From a checkpoint of a small transformer trained on Wikipedia.
Size: 10 layers, width 576, 9 heads of 64, vocabulary 31295, 58M parameters.
Architecture: no position embeddings, biases.
Training: a variant of Adam for these matrices, 1429M tokens, 10907 steps.
Each number is 500 + 25 x the weight over its row's rms, rounded and kept within 0 to 999. Layers, rows and columns count from 0. Numbers have three digits each. The size before them is the row's rms in percent of the matrix's.

# down: layer 7 MLP down (transposed), 2304x576, rms 0.0333, rows 434-502, columns 288-383
# up: layer 7 MLP up, 2304x576, rms 0.0351, rows 435-503, columns 288-383
down434 118:442521513486495486507495482480494500502492510503483499522489509509507500481542503497502498510488484520476497479512501490468515495453451519501509494493484488540501480521514448574515517526491521492478474520489540527485547528523540487465493520528532472484501449530495492524499517515492496496
up435 100:545499492487447550549508499510476512500465498442503466505491462466496491531522539504502501463535473463458578524477491506536517516477496563520501522525485513507464488493490503552486490518531520541548485492451491493487502486480539498531521504511486483516523486478562466474473519486512505526
down435 095:490535549491487493507482486521440536502503498451534488520500524534530513497525491506537491509487509531461490520535564483502528519535508477472481507508501518496490524456544476526499471510481521530522477497482480496532533497505537528517458494512490520467514489461509479490517545422499501474
up436 102:544511497504489565559492491503480495512473504451503479521504457461440495527522511461518503495512506508454520473496542513551493480484488510502499503513457527493533451528500511492461525524502504511524541475462473491530508508455511470520442474524467494509501478538525526502564473507507465464
down436 098:505520496520474511510491508492561510496490497465509489501489538536497443480516528493496525465489459458527487511539504500474453562464543467517504488498489509515506485470475518499491471517462482550462465536482533495488533487513498477485493479490520454550500491479456492503497508520472487474
up437 101:452469464487501486553521494469479466474495537438443496499475520535477562526451520513500561545494475512511516482517526511509458489521484495445472502506543473532464458480501471492544525487507473446480493509481511490458530493524442484509515495508501496481516518500475495482491478519526487508
down437 098:492470461469526512502505507505544504537502490501471510499462482486507497521484509454483529453467498509476471490496465496492512539519508482476510486491532485513503496445468498516538467492519505526477466495491509521508577507479516485463514523448493518519487473489504507533482472493534504490
up438 101:463519516467483475506479502509465516520500466476507489513547515499456478457531536448519448537490490498487522490477502530476498520478502527472485516506456535516527483470472485541530503487509499527466486507477510522469449508517494473457518538534491485531526498569512444480530522495547526514
down438 105:441511546495478481472474532489515525509525467500472473531528484547488476466471488497487499534501480536476536488510496485525502531494495463502489496458448519511488547456547493498511457529546481467466457516486547549482500503523506506531507527505511500497488541492510431508497501510519508510
up439 102:515507468496487460438488475532527535480514509482485518527502514491481560477495512517480476501509516500492486528455514527485447503478491512447508541497469503514504460458498510574519485527506486534538479511491500520495503519543488490509484515550500507499528476489462506461476481496487511508
down439 102:535506524497494494503462498508521470534494505513496459551509430482510561521499497510468527495505472514504483528455490458442517507488493454502495541456470523491477553511529506512507461489488486510533504494515497529514483476531487520504492461524514478498544530484484472491489467523489490534
up440 096:540514479496492472504509496490515484500488485532488508522508490524488495496499498505461480483490475551494482545524501484520505469494487505524504496455503533469537493506489497524483520535512514572509510470527470487497508511525541509496507530451489545516498502487524503517523500520521545517
down440 107:473526520489511530562518474475513515504500526519506491513541404490487529529521475526519481516480549530512476488511513509524531451502476517488486483501523524496481504501490477462512528517472503509447518525506530492534520488456457488512476544513496517497499531495515528488481513557515545464
up441 107:520513498476514508516518516541519528494524502488496490459488460468492480502478504473495488444527518524479468460518481505506494498500492506486510463504537450479484510500454481488491533561486506437490489456512459471482511503516471447485482509489492531509536493542519533493457509540532512528
down441 107:494510436514442530484507531494486475499526496497540476507493534464491490519559503451514484498508494501520461479480480493469451505515492496434479496515492510514493533516466522514505485459483497502564546506453526499506528433494469490493536447499523528511480535464478505500509492470498484493
up442 099:496485460502459507479450471463504472516457523501470505519502487471531487510499526509473501509503522465512509518524546509526443508455527507495479462490473496490511441530485522509566569493483515472498549482470463461474481482488485509498518535500468470514523532488442514514517479521512475507
down442 104:521531468516498461486515473562511562487483511492529496520515478486569492519450510503480552480506538469495469517470542475526531507507482496518508467531519475503442450536490507457471513493529563542444486540525501499511511527510474510523485482493497475537474510507459527513528506499471514462
up443 094:491527504504492499512516505494447548510477547498503548516488519505488511536483536484471524507498519489490466494464547522511542511473538503524457456500488511507504449484512539484496522470511499509549447487484523524525524483499495483496446526527498486470509507540497495486505494491486480474
down443 102:465496543474504486486520491500490542481465512505503505519522470453488518469511512463507510452513530504504504477526482479566537512465499447469478491483519507501463486508505522458471504503497521514461508497501493496490496532512472459525466486499465452485521507476511512538495536508481457520
up444 106:551531523527482498500493509459469530500466520518482509525521470473470501530495547514534515501501482481445489494539488472465474524482494464515504503502553460495481504484470477506499524506507507517522484468517435484513500518496494468478502524482483527522487493534476544494532519527501516489
down444 105:508450500509543548526522509538517477518524516472514509532512511508500482499491483504480462519473464446480548503478511489491498494532504492517526530485489489524492505522488511534486540522506520475480533487486485480505468467521518520463521523476492520468540465483478494505491492512525492491
up445 105:550465504514488539522514488467504531517517511507470553501467446475508503538489475483490518517524503500501491522466482505488453510562541480528527502515502510482541505524458497482469460531470471490512488461454481484453515515482477524526475523508467526505525514498484490500501518582534514531
down445 092:520458518519520536491517519465467522501472544505509492497487527513491507472507492492514509483519503523512502504481490492429492482519547501479479510531498510492559469523490466422482485503513506469505485482477516531479525501545485536504515505497520501460466541535490458546517527461525517511
up446 098:504505511515548509543479516514492518464501471543476480563523480512477471506496544438522525490504512523494511479457510477569506512520500505461503537498496531544525528553500472516508526526548474511479491513477530515509519452541489522489529504514527460485512479511478478472476514532481493551
down446 097:458473500518500482519505525482506536483490470532494489463484433463507528475491502501487490486516480476503490481504493460511476525461514508551487498493519474517542499470475454474482515466434538529515475532530470502498482488467493521468548430519494481509466487500520511505506511504484509507
up447 097:463489525468538540514516474490498532519473507551486526545499487485478450502500526531514489489500448508472539547479507467486503488537540480518540494544495487492512500504462506534525515523512490477497484438490490464517457479548498527511491521519491513523503486485496461496507485522490541514
down447 100:511516494502484510504486501511494504492518484486512495475524457507494519526505472491496495510532506530539504475528516503507495454497488499464453486464503495554523493492535503492472552466493507503514506526507549507474523564465501501523518505474517503514511494514506512485455491540533502495
up448 100:510546468477509510533507503534485506538486554460459510508523480485474488508545554462506536489445497488477486500485506450469463500451527493458509526511497469503536488522469527489483481507503491502526538506508489463480568521537498511483481508482519499504536524500476476505486480469506532507
down448 099:500478473483550502497516473474446459476496527482513488465453436525473500520484443496489503468499504502475525480527486534466478499515509462501495515485516520469483474468528515491445453483540494517513494473511504504496486482518472512472501492528501515522447500471492488487501480466458477514
up449 093:472526477508537491509480498494476451524466487493509539474500531527523521487502499495475500488519544545502493510484498459455526503554514514495464511488535499548502515552513520491531527499469469493541487501542489508476450493526508496531522532524469454448484549481464539464532511502525459483
down449 098:492488528524538515521458469534471480561530471508504480489540470540492514477490464495514498455460507492533539510542484487487471511541492519499475475476507488467519516504523497523510501494479462523488504557520531486531521506518513517505460501486506471497523506468491499467485494503496475541
up450 099:522468522478492548490435455516541498505517521514526557544483499531485508520515512502505483482490523507484466497521454477505478526496515545487472449490533476535483455492473498511471533510485455521517469552478526481511461497498485499527481473496465508528528529515516530451504492526509564487
down450 097:464484497528525472495527492510483526443522498536507486480532490479500488515482534514491507529511488513516482501490516538468456507516495494493426525463513512482550492472540473471566469468481515478514542508534517534498533530532527501504455497546535507478492465461474471557510527506508514499
up451 102:541495519521488541538504502505457487536507514488461522517489479498538489497477524469516481513504495515498467516481498470534497517537486486512504488535519484514473509457537534495488477554507496528508515465511512505561510505461502525506498497544450488509494499510476542450446512486474471470
down451 093:483487494533503505511517484472540460469515482507524493511517489465513475492517468539463533503551489461482487497511515481469587498504493467520478499510550509512515515483551501480518444462520521497501518518521469506498518527508518503494546495504527474484497481455510523449510503479525483454
up452 097:509538487495514485517493463547493521508492575475520502487523512558534487518509508469512497455477495481418502502532487474500503480492517511530505493493488516499510520481473530516511426458510523488480481505498489461490459518502459548471531500510459482516538498525493474501526479512526516511
down452 100:519502512496518476508487521486517519508497547472540478503465444485490488476525524525487536518459495508530457499521512525471498514517441502485443506529512465523477497490541511489514500493494483499508507487495519506462545526530555473589467495462484510522526469481537511523504505534469504537
up453 103:504530493473485485512509476512509557505535492453538546523513483471518503539528483494498447492504497495489509441524537500537532502484499461494488487516514463534534528531487526522547510500476513530474464502494525488521539516530470551535478544514479517459511481505499527488542551501519493463
down453 106:522474429513499555513495491499514474524472487536429497516503450478511532505468469508543502487498533502486518528512540490519495434518494508503484469490523545451514495509553517503469511503538531487449475526483515517531485498553490488483499499493521527476502473514478516489471485551490465476
up454 099:506498493528507482478512495519506484561511501451459516545478496473493537485504493502508530486491479481533494507478544499511446497511498540525491496529494487517487525518496438518571502488503532476459503492512466534490483497526498505531545513533446478526523498519519481521482489496532505503
down454 095:472453506550514481513495508487496532521501517570509507510516496504505504471471524517492511500519464515471488499535476531522505479484508449479519502516459509499482493476488522477518457516507543479477501501473468501521509533470562482498503514477461463524504531480548496466508499473535493504
up455 110:531524541466490489480506513480488528520507512487478534504565478532482486547490518522469514494519508447497506476504509479531514523522540493474477512533471574478474468523447523496493547513499540507467494501528503507503506519507506484474506524489505577518536523526502512451494476528526533521
down455 104:515456535494522505529469512462479493511500501502490513507464476504485475510462512503503480512483454467518464466478515497525527459499497472505498496515507523490498474484554488479516480447524472521477546523475472489524501509519497520485475522512534472497512542534482485456469483475502469451
up456 101:536501500559502492505523491477539557504493507527525482518504481532479470494442491466502527497469532464463484517498503490524471447471519581522495498495500502479516482454494480528524483477484493500519522473518495441486459501538522486524478504496480490483504485484502492483511478491502506496
down456 101:462462515505513482489527463495516486487496527516461475510528494474513513510526469496516520526435535493514541509538496506522460497481504499508494518561455469491503503559542538515528492528529540513519508472504510538481470458506525505514516499481511508500486506511501477453531542461480509510
up457 094:501519475481470483521546508556473489483483516465513526510521491494485492560491506525517516503474491512522453535507509518463477541492524518493506522473515514482473480517526499463507524496515512552563494472511503520497484489528520470472504508507472544469483486574491510508507476500502506482
down457 099:489497496488508541493519475499539499520514485492515455513502468499492577483471516452526506506455534485502526502585511533504484497485523482499467471461500509539518510519507466529497477539503506489507510493488488547526503527479528505483487530512543499538539518456455481519466497542526491453
up458 099:486479479553473468462488511482465531534503504496505529508479492523507496485476484528481543509514471497479492497491489500507534506488512501463492492497455510474517486508510534538523514516493484499499458502516489523468540536523517520458494528514497497496506532471473492528496543500531481530
down458 097:495519555514463465553528522502519474508503504496516461458538444498514461471521512482510468489505481467462462531473484488492464464491502455471486501511462497510502480497520512512543516483518512485512488463499498479526505479510504524550446459486485501526488502501507506519467487501503487505
up459 101:525495523464475476471486517521516549502514506514546481526491467521555520480515511513459489473492524524485514478503466525500485507524514551469515448488504452544470490472524505501522487517502526524501517482501514504495529503517474493544509503532494542534472527503523495525498491524518523544
down459 097:477487528470538491498525514517516498494551549523479531482471499476485469493489505470536528537533496534528504569517472519483448508502516489481500494542488458483486490476496540456492504480476473504473510519520511503509532447483505511506440513540520479468545486509510508479492444505484536467
up460 106:531468531452457493512473510482515482496497505554486520493470502508510502523488496519496456482547475513511487482472521505555471482520505462509498527511468521501533525503499490503505508484529547483504505531517496471490528517471435458504487501546468478496459484545511508457456508515556476505
down460 104:522520535520509501433495523474490501477500471532523473477487530524427484496525469536486497479483529504532489490486469503480500486520459467479537512451523500506490496440486520488493506531478459486462471530486503541477507505475498480529465509474487472458475529519508441516539526508488499510
up461 093:533471499465492449502498527522497552495494506533516485469517532520496440478494461501526512513528524497513486537499559463525493496443439528476483475479537502503498493495457480526494536494470485511483499460507467490488528495509482494476539524487495512526517485517480530479510495515494520495
down461 105:467447496520505514519570517520478510451484462467502515501464404483492494478479502535507473459471519532496520502530473504541497525483538473487473507470481522487516526515507510477502519499505511479503513517528542512508486513458516457478474518525491494421524509485499558484496544518517511478
up462 100:494466460480515561466516483501498489484476497528510532519473463506448506541462526472475489524489538503483515472512522523512501508491513499462493516528528484518460534480467489541508514493523480464465480478467490465517455512490504501503526554518459502523525495502483506507505515513504488523
down462 090:530548473480508409512484538495495485510536518463505471512524511525523527449539501513508511474465506481527514469497484494506508497501510514522556463482482497501538465497518525490537525546486524477503533508472532526509547491514484486501492469471485524511456490513535490480519483488514484484
up463 091:517523464552485519498498489509456479532494546481452496505510491490495515521483519491517474485446532490487529485523477519529538523529539475461491498541503456514515514499516508523499474539530499529511519476472532496514513518532524539476500511459528497530493483490529451525475485479508528506
down463 096:498466533460468527486504508508520508499492500470502491503492439494510502499509496507471543489460505532526461460526484509441483538475489467494548503495435534545534503492488511525496517475485501486469454499499472554514470489504528467467531487491493482502539513490554554500498567583507492487
up464 102:474514502497476495523516509540502481490479487507532507503527470491508511502530499472508465522482539451493552451517535549477499496505509485506503531535466454516507517517485477540541473507494543504532483499503516545477478498535445476511502513523506516494515494505492513503515531523502569460
down464 105:516481427474504465497447445464526496544486538468508489493474469497587492474509482483500524486490490532499495513462469477524499536493510474479489491457482531489526519428482484493486480488478479483508446539477512510488513499527494517517482485533527499519520502547539500543462460516476504510
up465 087:470485503498530532491465518525502467514490500463431501445503493514469460529508508488470512472483514517484531472472459515512528504523497481453518501545484521503471499497462517526489474477478461486471512493486493493489467540499514486513537521479502487463530508478484464502527486539511503462
down465 096:489492512498498502553531508486472515490519528453508496510521458498494484467508502476535527476504486539511547538495512508541491466539485500501525504468483470525538483469548486528519530491482498524485558487521521568504499478483491484482478463479544509509508499473523531476491521488503488502
up466 117:531506463509518508490472495509469518545483544492481492465518459493484495542487494496472523546525516467461508485543538524521462503511517529524514531489454507497512540493527503496474495547511555479494514507444512513502521478508468512511522489525511469491465451482476515470482453516521467537
down466 119:480486557541456468487550508517507525509490534502500511532483499522501484494483495474493478539497514487482503491491481478520475494491497538515504510544499465463477497525484533500483495555490523502462487482465509534493514480505501521504517507465537482507463531512492539515493522510504502538
up467 099:487540505517528467487454510470484481513490468507483511496522479533480457491507515471513518489521505522501460519529498475507500517477541515496524507480482494526503490449451473487525500507509512458492488494518467456503454501493496469466523504548477455508514507495489505509458529481555507537
down467 112:480500490490500480485431526495493571515485521495524510504501468500510514493532512468482508491536483481538478511537486484474489503487533498463502432502521469506505500511483527525516505474491532463465466482473499478511493499494441510503494498508523488510493493501519526533506536509527504473
up468 091:543547516499517514526471480495513453532521529499552474499499488481486515490489525484514484451532500492484527500515463539531470486519459526529467475476482501498566477492508472513474537498511502503501463493511500478465499558470475474456523532485510481547529528539495496486442498499503468505
down468 097:482487531495485447489498526471527422538488502532509532511520418538499508474507448511496471474515555475531471520534521452525493484515509465515501508493473542487481490477496512482520503511458463475516537537532515477537497519494488501497499493502491507528495513548533497521497494560493470489
up469 103:493505519485459472493483458506491526489520504508527506514491458481507498477488536544488484449500519484510485481511452528496496436496483505513504498519517492512504455471519522503514483490535490520519507482537521511500493458473488467516502500530527498480472497537528523530484509536470489511
down469 094:503487494503503527524487494500527515478486497484463455530530531516509530479534511523523506526470481490482517498520543478509504499486487496499494498530496489481508514527456516471491508500491535476531515506489459451525505476456509509490541480488489508492519532504532500479520465475516496479
up470 094:508520524530458493533466443494504494515515516477515509491488492478544482507562491476482553489532472492511520506470523532501460486538511497533494524507513515540498486452514488528503517452507506479502486467489529471535509512482485485540518507473488509508542531546529520457556512497469550507
down470 110:448520517503540512464484484500496487558518513507498538475498486479495487494512507506454489501476476484493507504524508533465509516455464472475496503497436504503498506471509487566546525488496508504506506457479514517516487529525525501540462515502478486540496543525519513502491501517503478518
up471 108:470523481509496519501494467493517484511504502512466483463504458478504504523457504503523517485484530525492513471511497503472492517523492493492557524553535501504490516527483504523519470511513498478492507494472493469486470511501505542490531521502487507463544512478510537519487504529541477466
down471 100:521499512495546571508499512484496514522501496517487509530499522490498520523502467467508502527517463479500465486502466479485494483456507512512507482453462517488493435489507492478545479513513511512522474546537468501528479465470505494503464505536525472537461490474517525511481520447523481483
up472 092:503492506490469500499526525522497527503482494522460515515480499527490493466498528446512496477480523528507499481494544456516528484544461528512487516452531510507456499484511517526471516517527516523459528521523548534502532524514499503471485514570502527515465488481532502533505516490520544528
down472 088:545486505490488526519513494510482511476510500504493504452512487533501540516520494472508515528510535505528506482498529480496500513476485538538505532478530504510537477479512524463491505509545518462486506481489546505480514509482501494448491510563496497494483530446507472492543513494510521489
up473 099:474517529515466549446510448538535472535494484506484536493499475514459477498527547516495467502520459504490490537481493471522457496512567524500513508495487509463484474510511461538499487516497505478509512494514503519528497488510458498500486531528529486517483512488533502501446518515491499530
down473 103:480506499537510530473491510493487500515512553493525523480504500532521494513502477521535481538499497509486490548502519507497478487504505508464546487484488499549495497518505550531525485472536500533510505468475521515460491498534554424471495535477466552502522493486440489500533478491513476528
up474 110:532514500499446502526548504510486525494455514502507538515511461481465483497515495510512524483511511529498490513503468484505485506506496537459486473502535522502467536439498523490493536525514495481514449499518519489531493526539517528550522530519462575523503480519497493494474517507511543490
down474 104:492520519529494482517454509504501529512504514512497464542501493514483487472468541530513515524537542502474495458492500482511465460524494466546501505534509523466479500499485516488476513546525514500513457460517489498477513458468479554549517510505480501454497535507535525514448553502483491507
up475 099:511564473486492505464494474494531495499475509515464524486474466506509477526490473498522483524505538506468481510518511484495464496455552514512476486520499539474530505489515500531474492501500524536567547504516519507529539560503512509483517512508466494466498515483471467494476524507519511484
down475 099:519472498511528462526464525490504524501505516491544497525504496508551480509498498459516525460521502515494503516465458499502508486495513489474452473506492497494521494544500502510490514496497525456491505490465515503477522501490480495485501525497570553484532530505500472518505494472459555468
up476 115:528480476518504477520449474513509506484529484521511538493456484517529478495458492480463475481553513503473503552471505509527489479507532516503488543473479490517546492500480539498472463535519496549512483460478484471541451500511472463477508520511464472511484480475479472481454504502471528552
down476 109:482488478482529527505496493527516501477501468520495513480500554472544494525483485480490511499487481488509499573490509507532497495509494531504490530521492484467474496497474502468463488508491513523465549498487451458496470510521523502474495505514485466512501510545454472488491493439499534516
up477 106:482511515496538510524471499510477505517505539529492537523465475463492521514498503485458521491480493491473534524494523498509512504510493461480515538473490493534482464447428431484477507534472493478544509505536440480531484527528496489527514492482489519517493471527480515475534479520503535475
down477 100:517531500472488532498551511500476474543505506519466522531520510532496501497472508498515492452492541490530497469501515510505513495480504541493473491527536475519471560492490480482532458505511496528524500500507523534432476467473482507492509505553438499513574474511486514501502464492480494507
up478 092:502484515515452515469520540541511495518483502533502479512471476529522455532503510489544476440478521518477518561517498515460503461504525517490494533522499503524506472489428494500501501460552519508468478421515474520509484482505523473496536512547513461523490489503527493509486499496535500507
down478 089:513516482448493518529499505481517502549492472523498538490502504475494484468513470543457459514465488500505492430505495458492509500529471470506486502496496457462541510483502453554509507510468519490518506501488506493534501535465485506534488509496476476459552475497505487474505452522514496476
up479 102:496519503491500490489524504497492467502484527453478514514544492517482514532514556468530519445535481535514470531522520506522502481526508501536567512519498515509475460482481533485495491484475527523522464512522459482535485533481531545532487532513488548465546477471535515543512523523482509529
down479 097:500488510516485526457540484475487497507466502492521546523491517525537516516543494519546494500543473498502478525497523495498527472515501458526488508485513480473520552495477475537507502498489515530524487456458483527476514461496514535495462509517476517520517492483513491500462485505548513501
up480 093:503507492479469491486492477478513499522513511506523538552463475478451466499484495501498502519509510518528512461491540468510518511503493531501492552450463503513463473456506510499508474542515516484520506491463498530488480510500508471544492507467533496492470492518499505487453486551490507497
down480 097:493523476514496489478476515524499503489521492475516491501524523441519483478501496488503538422540506509524484462486500539509463454529487445500459514522497489502515493526482504466483487486501552534488500485479480521552500487468487488480491515535516532513516522511492485510495464480487452511
up481 097:488502496452494485535456482520488474490494505513452530510470503511433490496535538502482522495524515501452540488506506462456496550491501463475521525457472513515505482502477481480462501456460479494503472506470556487481490494509481521515503519477481490533513501485489506554550512478518477535
down481 107:480509516485531492510540467485477474502534509460497483498496406558503523474478500481493476506524473560511512508505503507489530478453483546479481467455487508489534510505467487549500515507476526498496539510464487525526496545532489467482491520496511494502504527501487515513513523496489491483
up482 095:481494493597501528490478476530470548493502515513474487526514504485525524490508518488489511505501498465477483530555493495480442480479489536469515527480490486493497511498533520532469492517480453497544493517528516491508478518487463486484495523525497550490481492507518488486449493510524519473
down482 093:456476491539522447534486477501465500491528489529501500487479498495498497493533502507457499508526482486503486491485489485461514533510473469527545471523466449472507465505506471481489527519468463500507467463538493565506439491489497529510538497525472442501502489502511524504494487529440510527
up483 091:529487498517483510483489490467499487507514552513495511478534519496509490524478490506425499511510538495499492535479494518507487506510546460473522478491478551515513467494451473481489491540496503468471510489563491476461476485466513456493503554469476525520519502480442482516489472495522510481
down483 100:473458525550490492512476481460478489521512474527521494549503455509498514483505496454503498475493502506515503460502552513481459505494480523486535482531514496516490506454546501516522536499505513475501515513475506503553481553472483495503499485524481511498489511532513451538484546546496476514
up484 093:524470482497494550457528465496491562489528480495472526485510475528471475505491528498443476483505514500488519526514531539523505529547481511500515521469479541542510521510425489502495503499517474487539501503472542474474458510514530506506492503478512491456509513496525478507481467518531539497
down484 091:512542513518500496521541514496456491547500469474493491513527486490491504486537538461480484521484492484519558459528515466475473464495523492494502486494484487494523546510488515492474516545470506497491518474527463491492508499530532555479490485545510463517489479514515498535487499479453505498
up485 109:494484510477460515534471490529492507491518479534527527508521482507499501532461482486443520484541462479532500500428512481565488503484525507473486517505482495527506498492498480533453503551521466503544498480502514512505531513517519473461518498527530517525500494505469451499477469527527501515
down485 107:449476465466520468512472458496536497497497497493527515516488513504481477538504479489528516520489468507511550509467479514511509487473503501552505499519491497510512493501490490483451491484479432493521538465512501504500488491494545501479525488520503465520501499475473478517492503478540487466
up486 114:486551494525492504540460481491488505514475492474508535545495474543477481532492500520451475487485507526457525496508484475444494546514508510532485517474476486550489533507511454489501471468491516479475511549528485535492516455500509546479481527495492513484499433506486489464487502535482491523
down486 110:501527567520490433474509562516486491468501510510479515507519520486472539496464481530533477542484487534562486516497473471521492529476508538475541501532464484532475504496569512532511504470451475491517486495530528460496506480522473526481498479446530508515469497522494558488508471449496466499
up487 093:529541482464455548531498479513509460508520523498535518513493497540490486518511494508467502509486460515495548501553500512487492543512467470459466470477507441501500536459480480534475527518509478469514463527505493484478496504509482513460520514496469511507494517499496513461493504512510462507
down487 103:486448484504473516473516513463502497508532438498509511481519492551488499466521533463518551513477489520507483495508460504491441475527489509483514488493472503489510477503530513494488506488504491489524445466467492530501513497489523539507520506496522518483493502484496523500463486547489515514
up488 093:509478501516518528521513522474508474514447494509512518522507501437481526505479526447477520476523477472498510532510467509565491492527529523514506521467497517519494493508485457550502463524522515519503524495506473481495472494496513516469515468526481532473513515485515483499463503530527519497
down488 085:487521497492517454455497529479501548511490453467479476574469517505496495515483505470522487532521410519499479522539528522502513515513499483496478522525510533484503487483499499509520505502435505495530440529467483528501461495522484506478494461529473514515484493492489567543502517548482482486
up489 113:532498515494444563509463524535515477540488515523504486497489469514480503487489492493492528471518463449491497521505486495507515516473487507492498488526522495548482474475467477505507551534509532505529505495483471509512419497457501506531478490544515505511521510488534457468512489511506496520
down489 113:484504493414520495482524481486527500515511535491510501491510488476510500536503531530450505494507471455509469535480454484524530549500512476483447473472489489506506490545451530541501522460498498494539532473461502480470483527515460514498501490477511510501503529538528477477512491522477445470
up490 096:506493520514494535530503534496516519532470509515516509498514458521512520518526454484533518515463511455519495538572516549524517483489517493511519502473492511489491489497474504492484487501531512477503549488523462496487501496487504514455479479522467507515463496515475540475494505528526545498
down490 088:468480502486503474521479504508517506494512485533442505502518516482523481494491512534497527511492511517543503514516496482466483484507484509472489503525440490478495540498509526487472549478505565462515499479498468515534501478507474474494516526493478534504518524524469517503486504471479494462
up491 104:488493518497510513522511505523458491495487543532539489529522478520492488475512457472497483519478523469485503528492452460482516488482487516457500498470504494502547450512511465496457480530535519475484515499515466509554518522467463515447533498479483526506491530511516506488481516527517511491
down491 096:548523448487476517485452502520539503456495507511438470485447558500467485493521501459515535517518489520498498514465493520463495497532496484474480476510499509475479485529475511427545525496514515473452522526499482469473527509526517487485506487533481469528526450496504459502513515456532488486
up492 103:503486532517502480491418522532487533525492525506514522511481491520515502547476461487546532513531495484505510524506485507500456524504511524500499484495445476524511491506465506503515479480500518495509476469511476472483515526520485484545496517558517485515478490506475504539474507539541515520
down492 103:494501475493502545486515478497474504506503492484508518452511492543505540525555474490464533489502545543501522497498471478526523525452502514493506502461516498499489513484514512537480498510485546531515508467544510499490465447530504478517506511495512527467512493500519538523470507500494510452
up493 101:530497491487471489527496511522493462510496512470456500484518497536482502479510505487497499494524502500519469448506529488501479482492498559531505473473490462471572482475484486507519520537477469460500467481488498516516498484488508494494476492474525503500553501490508535516491503504428505491
down493 095:518497482525469563504481470493502474492530484473508476480551555522470448503503525500492473482521464515488477503513511530527504478483470467523461524485501445515511500466489513457488479508453496501526511526508492509527468500464489524514492526480513502495504520452487500515519516448504501484
up494 107:560539491552493490545519505508500512492541480527479482525520486498492481500486503425484478489478496541451509556472503483522492485482485493497515504484510463524503507461474502482480442528489527522510476518476509475523470502525503485540534512528479501475498471511439501471474484484502566529
down494 103:492475500490509493499472480560495467499520489528460508470514567497489483501477486507504485526503522508526508517511517519551492500505506503497515524521481511515497508536541522482457496471482485487472494492493473457510493516505529513455482514506505483497498527524489484473494480425520509493
up495 097:550498475495482507527515511487492484484500527484475491494496547499485488524493484513517504512509506530453472449543509490483452500500488453475445489455508499472513527528490487497489479503480511498454488496477506514494549498478449478500426528455530523535529502502520512522494497483537500498
down495 110:499494497502511499465519485522507534493499493517513556527489359500511489451488491477486509474512499465495466504511501492531512492515523537488526539491478516462471507513478512512503465494490498498481503463503506482494534463510485502477492476500549532498481511518542505489489505548481510538
up496 100:505501485523511539535478494501507524496522494522476493523490461537541486494527499478481479497536488462491500524487510508492536493507536508501470492532472485475528489517489520488489452523478498516515506470510535475541484506534480517471485472524490490482481476499485465465460480516521511524
down496 094:493475503471522500520527511517533456489519439468507484443467499492527468505468520495517485518497499517493508491493499454492463481509498500489501493508550526453502507466489534503530486451497493431469513494517478549484498500492485565466537520504506524492505542527526486483481522503508484523
up497 092:530500462495520487517487484502487496489499483452529506466492510498492482489488499468496519510546482503463534477483514475510436525543531506479523535508480506519476488492469497553490507505496507491466485534467529457451547553509518476437516485514491464503486504539492496500501501516499472478
down497 092:499496489535497474501509489524497453485517507457515525516495464511482501491514453513498522475513495502498469491512524522525542504531487494558536465487535505462533549500535497490515552518480460496447517508522501529521497483463494509502470496478494498474486497504480467512515487545472505509
up498 097:485484511510508509546513519510488508514477519489511481489506506517500462503495471492467497531490460501468507527501462531493486462521542508514551487487530502459514440472485531531528542512447454483479499459494477480553502535491532458501482507498497503492488490495526494503496497521491492497
down498 105:484482488477495490463494493472529491460505465522497525517516477527509494483483526494486494505467502537490460465458450494493496496471502484498458520512536466509489478463499488563537473506515492514537484504473486451462488508494501484474514523501484499513501551497536482484493488515517540503
up499 120:506496487519511529533490524483469463507492493445476522513510465500513499516521478517484520447505499483455508497494430492520523479525507436481497523522475474554515466459454511516509493495537487474531487465548534451557458498530459506521462498514453450494538548554485525475530533560502474515
down499 129:489499479502474481563482508501518478521541480509492482467496545549551478500554485521505516473561554495450521468487512541507515473490491475513497478474510495509509506471478503447522499536502484529523500444530505527518490470470457538483538463478496480495502507498509540474511520458452508499
up500 094:490500530492470503509513488453511541489497500538544522551458523483500541470470552482504486511506516483492514559501493493528472460493476491495489509512513478468491479523478476500495497473506526522510491467505477507507526495458501503453509489509490539489486483491538506529515480499538501517
down500 098:491474489495469470521493512497501485491513502505512489498470456507513466508536505501527491511484501556517501502555469528482467486489523529492480491487442495490540478479525501529477489528501479486539504514484511484496492499483490519509491529526503491479506514512505490486544494559482474503
up501 095:493527500462500496457484477469522507516500538490475535527526479498467553525499462526481509520497504461515496499504508500525485500473515496496493436518519492496507478435490477533470509466493498484515513498537549502555524513534519504505485552484453501477508548499479519497493515520519508494
down501 094:473486504525523504515500513507465451485514458517545514477468494524480471524480489475505513470509488537475495488463510492516527474470508500517513542518476518522494501500463472520538498517516494510479489469495447518452482518543495498471464461535497477522524479512532472502491451484508490491
up502 093:538472531487497458481457529535511491488500492547467542483477490496481474535474510461513492516500487489478470501500509439526520526508487493492539511483501486496543482510496496501500461539534498472529520458508497483528523520528526481514518504522510515489500504469504501522513503511479462500
down502 115:471440498506485529506542472514471483498471510482466506446488437510512510509550501493482508475466514512539491544545521499484504497464507461464509503501480549539487508528473486497482477429461452520519494484443471491560445489462503459547526488466491471484495501494503554507458532503489492473
up503 096:519505498504500490543468472553475497474454495512501455517487504468513475538478504520503498513552509521479544504482464486530487497509503557470512518446498536489484492521473542578501497502480545494502515489505496478517537503485494498477498470538487500520533431490491524477477481483481458495